{
  "num_hidden_layers": 21,
  "hidden_size": 256,
  "num_attention_heads": 4,
  "num_key_value_heads": 1,
  "head_dim": 64,
  "intermediate_size": 1280,
  "vocab_size": 8192,
  "hidden_act": "gelu",
  "norm": "layernorm",
  "norm_place": "pre",
  "norm_eps": 1e-06,
  "positions": "learned",
  "qk_norm": false,
  "attn_scale": 0.125,
  "bias": "all",
  "tie_word_embeddings": true,
  "parallel_block": false,
  "init": "trunc",
  "init_std_qkv": 0.0224,
  "init_std_o": 0.00345,
  "init_std_up": 0.0224,
  "init_std_down": 0.00345,
  "optimizer": "muon_variant",
  "learning_rate": 0.014,
  "weight_decay": 0.0063,
  "lr_head": 0.00516,
  "warmup_steps": 200,
  "schedule": "cos",
  "final_lr_fraction": 0.1,
  "batch_tokens": 65536,
  "max_seq_len": 128,
  "doc_mask": true,
  "train_tokens": 779400000,
  "max_steps": 11893,
  "dataset": "wikipedia_en"
}
Each number is 500 + 50 x the weight over its row's rms, rounded and kept within 0 to 999. Layers, rows and columns count from 0. Numbers have three digits each. The size before them is the row's rms in percent of the matrix's.

# layer 17 MLP up, 1280x256, rms 0.232, rows 132-181, columns 128-191
102:525551487529502418560465507545531508464448502537422489481548463520572516451555506471470551513479523550561546497463541612487497561468496477528536493448444542550443466581487526554496532502562530
102:435577447457546504404557509534553444488515473433457474470536483542506488487599529491497576492445489513524470528507543499371564576476441550448549534475574562489550524505443483422548546574524453
098:617432449529537499568512502377431549535520557602520511538582443615501565482460526553458570458458489470524542520542535535498403408506450487465636516494387473460692550418532513493481511508546470
099:466564572480448455564438515432487411607568480516510518540517539518559496460534469456602517532536472472507500468399482482525547448524423517477471531500524516474490475499409426436494547519418505
098:445484463410525500500512577558487439441416479479545498512452593511480437454485475589495479483454512501517540534460505566437447490640549468475551494527441544464478529508507484512524518600438487
108:455547463479477506565537498539531583424477586464462502527465575494453406536530532405496580527509490475423455565534493462478558497469487615416424532555548569552495504396504395534495513477484549
105:465437507435533399547597444538483507565475579501434554423476460518504494522367529484501512515578454638508536520491543533384398406415527522579373659532475458524435568419500513484455526418516529
102:442465538469591602552518474505451547448572460473423514448489495469451483482533513556544515547476443553435488590511496369556569492488540555455500407435436453555471457480526557549605532540475578
104:493578513497411558425469613537479531522428458529607558483494443488505490525489493356507466434449504543509508443406523494487483495531525529475438468510424565575517516464600520487473464511485504
098:553395525441433578602488509473540500496550460579531548528516516532489445520561485458591513450434418523492453391471477486511571487495411478526556463587539491535478542514402432534503504552494504
099:500510494553615418457468478501513454449593505479472496535489501499526490480497503499499600485515420480480412468500497415552568494518529486498399549580511494454512479454477503485541520546563606
103:476478524586535444478485442583581457474495448585495524448505467550530498516526483532589539536572526510520566568531574514485463504506435450444470572446474504513481470549453489574551451455525471
100:476533566431419494525493478471569474540476502429411554479493490556518471410426501627549498514588575512431473525437499528451499556522486496576530476529504566435460448472541418476529507467497478
101:462439414515527533510484536544447518545452410517448458473519504514496609520547545549568543462463515492425567453480563496467488478421507510492447460400388494504569522553483549447384537594511498
098:579488504447547485528532418542503447548570424394579474452469518519501527488543446572570500540428503452376520518563440515583595470575485537476477554541464479526424422512517518428437523529453453
096:466557431599499637477379435446527489429456529543494539496430394539473546512518566574380551504503521444477397546536556533480569511493514482530429442445512479464527539490537491504558503481458494
103:512529686496470399446516505481433385520514495449481482523575585521518514559395443471517515434506411488466476483537585501629646521487526491497481408454596527507457502424469553501541513508446503
103:504474528539533450526545556509477449445422518521536394459466352534495462551409555471510548500547572556493481444382527600488466430501506500506560472463458508516599449525481547473573449510557535
102:526511525457493551494458529524514489501442428564460426420487539542464478468493473524535576500524511497439440461424413542569514417514513508501505555521526514463493524557460461466489497530524502
105:509507616550527413514518587553600494512445472475486482549463432456482498495428533432558445558510488479536502505451487567470466490529580510494443434517569456596457451541394474518557490497562486
110:539350463328553444565525559519466500508574487556518420567427562507468437501456590481506474411453454497580515506534533451545435500585508439515515478458505449494452510581554533526441553501545470
107:545499559562489648441474441514502413484605497519456557546464550582513441516487478535454532439526524506511505570524501481522520483491524505456554543505495502577488456578519557434388483572513492
100:430512506519568487477561522540508483501498470491509435512522485465531502528460526522482453503440405454556581506424578556493429488439502450531530503465478478455557477453455488500557562543483541
100:512451512512510480520504472513464490446460474468499537503473420564429436489410483561523469471474444556457555458538574455494488483411510509411468494396517506471535376536427530548569532434513472
101:481433569513561563480436456570478463412418448493485500519508507519447434413437407449494523527446572605498389564583517505593510456491502373592503467489512492438478524559479484472487499514533486
103:453333503595511461616600446476517467462549506437499530458545342532510466599514515519472424491419428521476558463476464423455441490549488558526422519484460554509493511586422555541547469462561550
105:474514553523559468536564414512464478509454359464537476439453409484548496434465481544503592509432556435518530556437498457530453513436522604542541537514484481500525477505494588454510424435403369
103:558465554525550489435459358475570529518445543517521537446458502527453474508540443563522541571605415507474414562433608390534463547547534545451493533458495539484401422570502505437526517523484453
100:454470499547554503544590502571494465517452478560436527557538542485469528500518501580473530540520441503471573508556650488478531556542393452517512510453496496622551548506457563449567513474453542
100:532457514528618517481432540493540463480510449459455462420535389466534523525531494514631417471454492542445473496461602547438531518490542522462452581493499519524483479511469426556581499481488602
104:505534538534518504475484580407428495435432456507466409538481545498546414527498453509473564425513518527487398425536420471613486477516452541541441525476495362480568551557449499396515475534602485
099:549512478484492557481558511480559406480421565426517597530445499476456507478440481500578529473478570489505387487458515544506354496468591477510547465517475460502503514525415431555618561520447520
102:532493456541470503440578581515489422415468537429565515595555641468399516449476493512450472521425496456567459540503490485538592463484540557399496546536526558450487551526580521568489510484522577
100:508518456461487483545487448477424456507368529509559466606546448464479518540567543353508498521503534501492479545545523489421548535460374532489488519474540573489501437524506566540493494525517474
097:438529611553509521524479571510546491441383463545458565524391487477490489501529454426424478546558500517513483560495476565520593517441450410428489447498462531489496626563491533506478507430427460
100:482467632434565481645442524418478508449468448487611462455470528567480499446520530470505475544472519467525555489544528552403530469490500446506376509534396472441504496519579457503568479486485461
099:378489444440528558486498514501518444482465459499460476469477591500487555458569518563612526574536530477508494472501461492509536450375497554497547507488446505447544510477511542422494591366521539
093:481512575487523489567472440397461484461454586559541517572516534472499465531536474553424497454483473469497489459454549686514421458576495519467425450441492571388471459446507422465602530504478501
096:457514470539490498582556464524457452541601537547544481513450570517481493477503571485549482545549508514530410477475487462468497482454414468409542475509472430510548589490566475484487434479528555
094:528503570515458423518491419497565467508539461500421404427452515490520578517432599525495498457459444447545480578502506517501486508511497521530472461441517484493501460458451394616454514486569544
096:512470483490576534406577593539450464566535526455428551478469498510501485445572470499454502460564477463560436547503500558566483483349502506476445509534475519443402538519453422424480481493548501
106:482505552400497519536453473460513452467435494470547472531550531600543483422512579504574456449491530461456589539453495482423503602541446517483432515471431425547505426476535494496425542527466486
094:435487496515447553411469568457469396417441518498532450471542520530498520525454468500385522392567549542548486508604575497373542547533452482498532511494567585505456504532512536551530486487480463
100:541506624570576546561483508539479483506520433464651475461493524471485515632459431497415431548428496404497521458457471600555510539511516534458418462486488475406542497480492473582455432487616481
103:506439538471489494487547523545435563484501501472430508557492422489405494416503510481581496524415492546462592519476496536495495514514610453503539490583564524528570553514543455487484558536561590
109:507427537507485428475475442477576485569481530450548528482550579575492528523558497451525502581521510369409460454431469394520559568429485489470535433442521490453497510590464455430586427542456488
096:528531490422606556521448514467533439608511463434437487518515443525540482470465555498607462571467445463395491468496467527522510453450480590508550461547560497489509485481523462504498568460485425
108:501498517506442464504483467468438472523534460536437533492417530499555484620547572541500521463462430484425463489461436427477471500476554393405528491523490441473534404496538516562494530520442523
105:490455533447545457436585447527577447445450448380433531426506524549503559505459491549437496525516557507555498493573493494531439494368542455509559493534424515472502596535478459421593419492527531
099:418476544435546539453503556556540539419554502581460411512477440535546426537414507626519618503531518424525425614457554442508460616515512478523565435464496568522518506467457471562430507478499493
# layer 17 MLP down (transposed), 1280x256, rms 0.114, rows 132-181, columns 128-191
097:454443457502410510438572430447421485577484430544435477529602484493477457491430503484492409547600465509475395541497496503581526462515519584498528548495455520485448544545503541460537348502424420
104:528451545524487516552554440566507523439491443547536372440479478499454495449444561487452597450441489499545582586521514486425481521423478455458524466443453547496477519517525514463460455386527546
097:508552534431458499534538407425486396448506493496574546509465527470500551444550492560442438511524490477571558591537473519514439502424448606485451509449546479617459469508520543436608523603475483
108:547450479479439428484535507463518610486518407479468459456522581502423597499536484612453531497380491584602578469444581538444561535388561535453461496451495530518498488570525530502500529614400484
110:564505564549468463495539524470466438497451497542507394446514431528455525483603603497578523544547534567486408539519472515520474440452514532423566461538520499424496445476500511487535522519519510
103:402485488547451534503471511469482437528580592535492578536575519521503562535456521569583549519522458468504508534516506528518522532515460559445478417350513510579464554532475522553507563521469527
102:522521507575440478399459506525455532463503490524562472494517586489421494504474428481577503441535476431468536437442547345427581515462440474553508551610524414488500555495524442464459472495498441
096:571557559515488513542536491509517487420471516458550499591478534502527548477419514497493549484600505513406530458481436385552388436603453539433589446443479535468552416557507545523543521564510522
096:391533534610386407506535444504502530465505513538431444488549525522423490513578454553521526498424457453520450454535478525583508488489494484501443461568563441366514426514580488393495506535536410
111:435531573531511486537574560463629495379580513471492527470476507473548488491531501498532512522457593488424496452409453485475507429459499534523461502562442502491492406570478477493520571482566397
095:469433511446454548534543516483509476514476486440476529486501434580520512505457521489377536522440570435547472429495466601528569484576414556529518523467505374528557507408492420567585514525493510
105:565492479456505521543507620562488571492460521514531450449540570523523480600451448555508556537529480481548468611423407521470387535459551441581467425536577580508541511503531464475514594534493368
102:481412479528510512477429484493540508430467444495487470466470463434544496549546515522432558432444585539502516539425549455510509564420440487521538467477410520541534530450520538560473558505534465
089:508560505461378544517458448466559527470451566488442584497388511467454571576597419534492418543525431521514407292575496493511491555512531531416518562585519520405504530458452555524497533447529473
096:487477453499433493484557482492618552494487502532361485567380570529505536504599423536507475464517506536497515400537581464560552487497460501466504435513471504360558584525445508455500495493567573
095:554554444474582510615580525507475484550480527501495505461515527452591430424481474504473510493486512489499504441429477541422460506532578532467528522405441465540426457429468436437568538542456464
102:525475409548536530486534535572580594487465430563498439472448488504544495458496446451422477501453594493494460513461552512460661476494513504447491635475480440486579481479448381494611612502447559
118:420494566464474549444476503535533481422479514548540484443554504458485532420443501548554539496433619489541492568540547499521429444445499492527449415569513556427566491532508497546492646515510459
107:488412476499475463428440490472556548480518500437486460515588540526538507546475482468562550456531587530540477629450490464510425482527523584532447514443481524435459483462527497563466536474445408
104:579493541533487488503491538444481463528506576511423453484496487467512478400573488493438503448553439463621498526557480551528494572541449407458466594520579493473495488515490557491532537511519482
090:499549565533542601460537473513486450556454543440466542510501481452469531501495413422411481553573528455428508238560539535560519500522496570443453547516553531447496525419500518473401443453454527
107:563515472539531425472539510572512524432489571507480437364471502491424480451452534444517469451490466578505497606506494495515476559531446449531641499438429486533476581525607523535541402523539514
092:473480520501448531493576496552521430515508519462543465450431455592498439494480520563548526526527423491453452423540600491489500518503459474612482483509541483474478468559602550610586499551507413
099:475568442446463523480527538468472569554442457497472551514588522498549465528470526532494513501533573472511456460451500469484501518514552561523501502518421462500593569409525455386497449518463446
110:536583385552506483549497498476458497510477455500551473532518543501483532454512533492545475557509442497473427583430494612567491472549597485446528469574456449458422516476416492495476454567488592
098:545527485499470547490513524482516542502495584552496470448481492451539584451431540590493517465446530435393472487530538505482411482514449467494503487541491422487491466576548504453431545556506458
103:512490509508470551510532454489519531521447569439489400531583456581523499474517482434564467500540554442463376430509611490432501507532445518542507551528529555488464547521501470535510557469476463
101:397525528494561492513412562498506594505592461492488547468459514411535495498543547426516423539437472543455534537498567438546524478420563522533590529490494484357497558480450531458677502524505496
102:475477477407566409455501528430437574485503524507552531483472552465555441516579530537562558447457551507651399553568451559506558451553494461460625552542500521482462544520469555419499511484430541
105:500472489458462540465541420431473545384506516512569485506511506491475421427570527524559402528551415435520473497514503500405490574545515485583580466488479398519429437555493484444498490508579497
099:547426494610564490570475520508537498517566510597556562512506452504488575515630524533504452537449464464528601237400566560521545534489435516397471483577462507536514493511518460528434498471422438
099:611470569486477536614506528442532484551546485526539442461593468568576532567455554506473506461571472553489578628506455525469458502453401487416467493453507487490574428520517619461483517489399516
103:445537479510478496530533400478543522426425431491518533475482507389484482588414494577530496459473613584544510514423410521531534484467481493560376499495488602461481497489564469441568603568523535
090:472429583453504549470476499618440472610518440504527416418510545547498399419473444504450545484482540542650506394464600535520619438574591461523493474546559409483470562509495520419572469416442498
109:508490469436476519518460451591423415495510506482532501495525529585460510383552519545558565556505549513548523514409487553455383561462524360350511514535466470588515416538503421550442435593508405
106:481545485514529564434538506462504465584456550488525454551504591524595569504544512489516506471513447511301476554502454469508612506468522440507546511589420488563525535473459483504381501572519534
096:576506475493626484550485446465553482564541400494530623439573473584446562521511526479490499571467501481544601527564469542464436506463535514509453535489462477419460376516526455519411458573526474
105:403503549548520484493529528545445548468511493434482549461457443525550606436540593436605471545484501466422567427466544492485530557433498397490474499547469457479439526491447486525594480533580495
096:401467532532534471501395581610520539461431514553377500442552432525490526587523525503432617470424405562494603566581505533576571479544531486471508503492482595499436460562543520518555604483543481
094:509527476510490484588537466528493361566450556475538533555459490508517518437486517500547533645487493494410399457536490551507371583530456530490484511582544529452525430496415447530487513399479505
102:503526535487541398552569492563509471534527458560448564552432540551472476463525538561492520529495536576548477278534423380484495468477557495511492489486471502537478481473468373500443513471505484
104:506538503457440495429563533556437518455494454445447468492563521579555546556418493489567472501572533512490481589467558483559515504551461474525484544430539505406470486467472536373551529490527516
101:489424480553459493493487488498510432539519481521504605494479430485566498539489444486509456497472464479499522482509376574487473501467447503420554498598519433544435510518502491564556422546542475
098:470499509492407485470502600489503445512545574533524489430426494582536479614566551483582533553450533469438474375478556473521532497455451552476463461553508452475534453494610482581526516435432443
107:500495463544536577542493479522562458459529516559408468502459425411492515408545492592495517514528489512505505622497457493502468487545579507487520489453494530416531503430583469499539454485458464
103:497491571483494566484539532420439521480486450489560498477475385545474537434429489549419586482463513447423569548504512493634453538507579471508476517439493438502512475488467392436538490490589497
103:493519428519496449579511459411415489547459471551595508473587500525542554555559542467424580480504469550479505526521531420512496571375469513550474496513452488524500526501514538521507501403457578
110:509541426542454423511494509451532527443545460466522498470473507420532525491465520508517417563467518480517477540498533554536463559544368418516484590426475518628597408531563447487573536487472530
115:450540475531501499567474508520470450443480432502532422510446464595472489415474492451560498521486494443474475625426453510364525528573459543545502462457507525518458454510520521486473465488475531
102:484560489487504514534552400529504565465460462586487456541434514441487485493510446535406459430488519535456460462502462459484662482497519565456450567426506531472471512486508415499436494528522491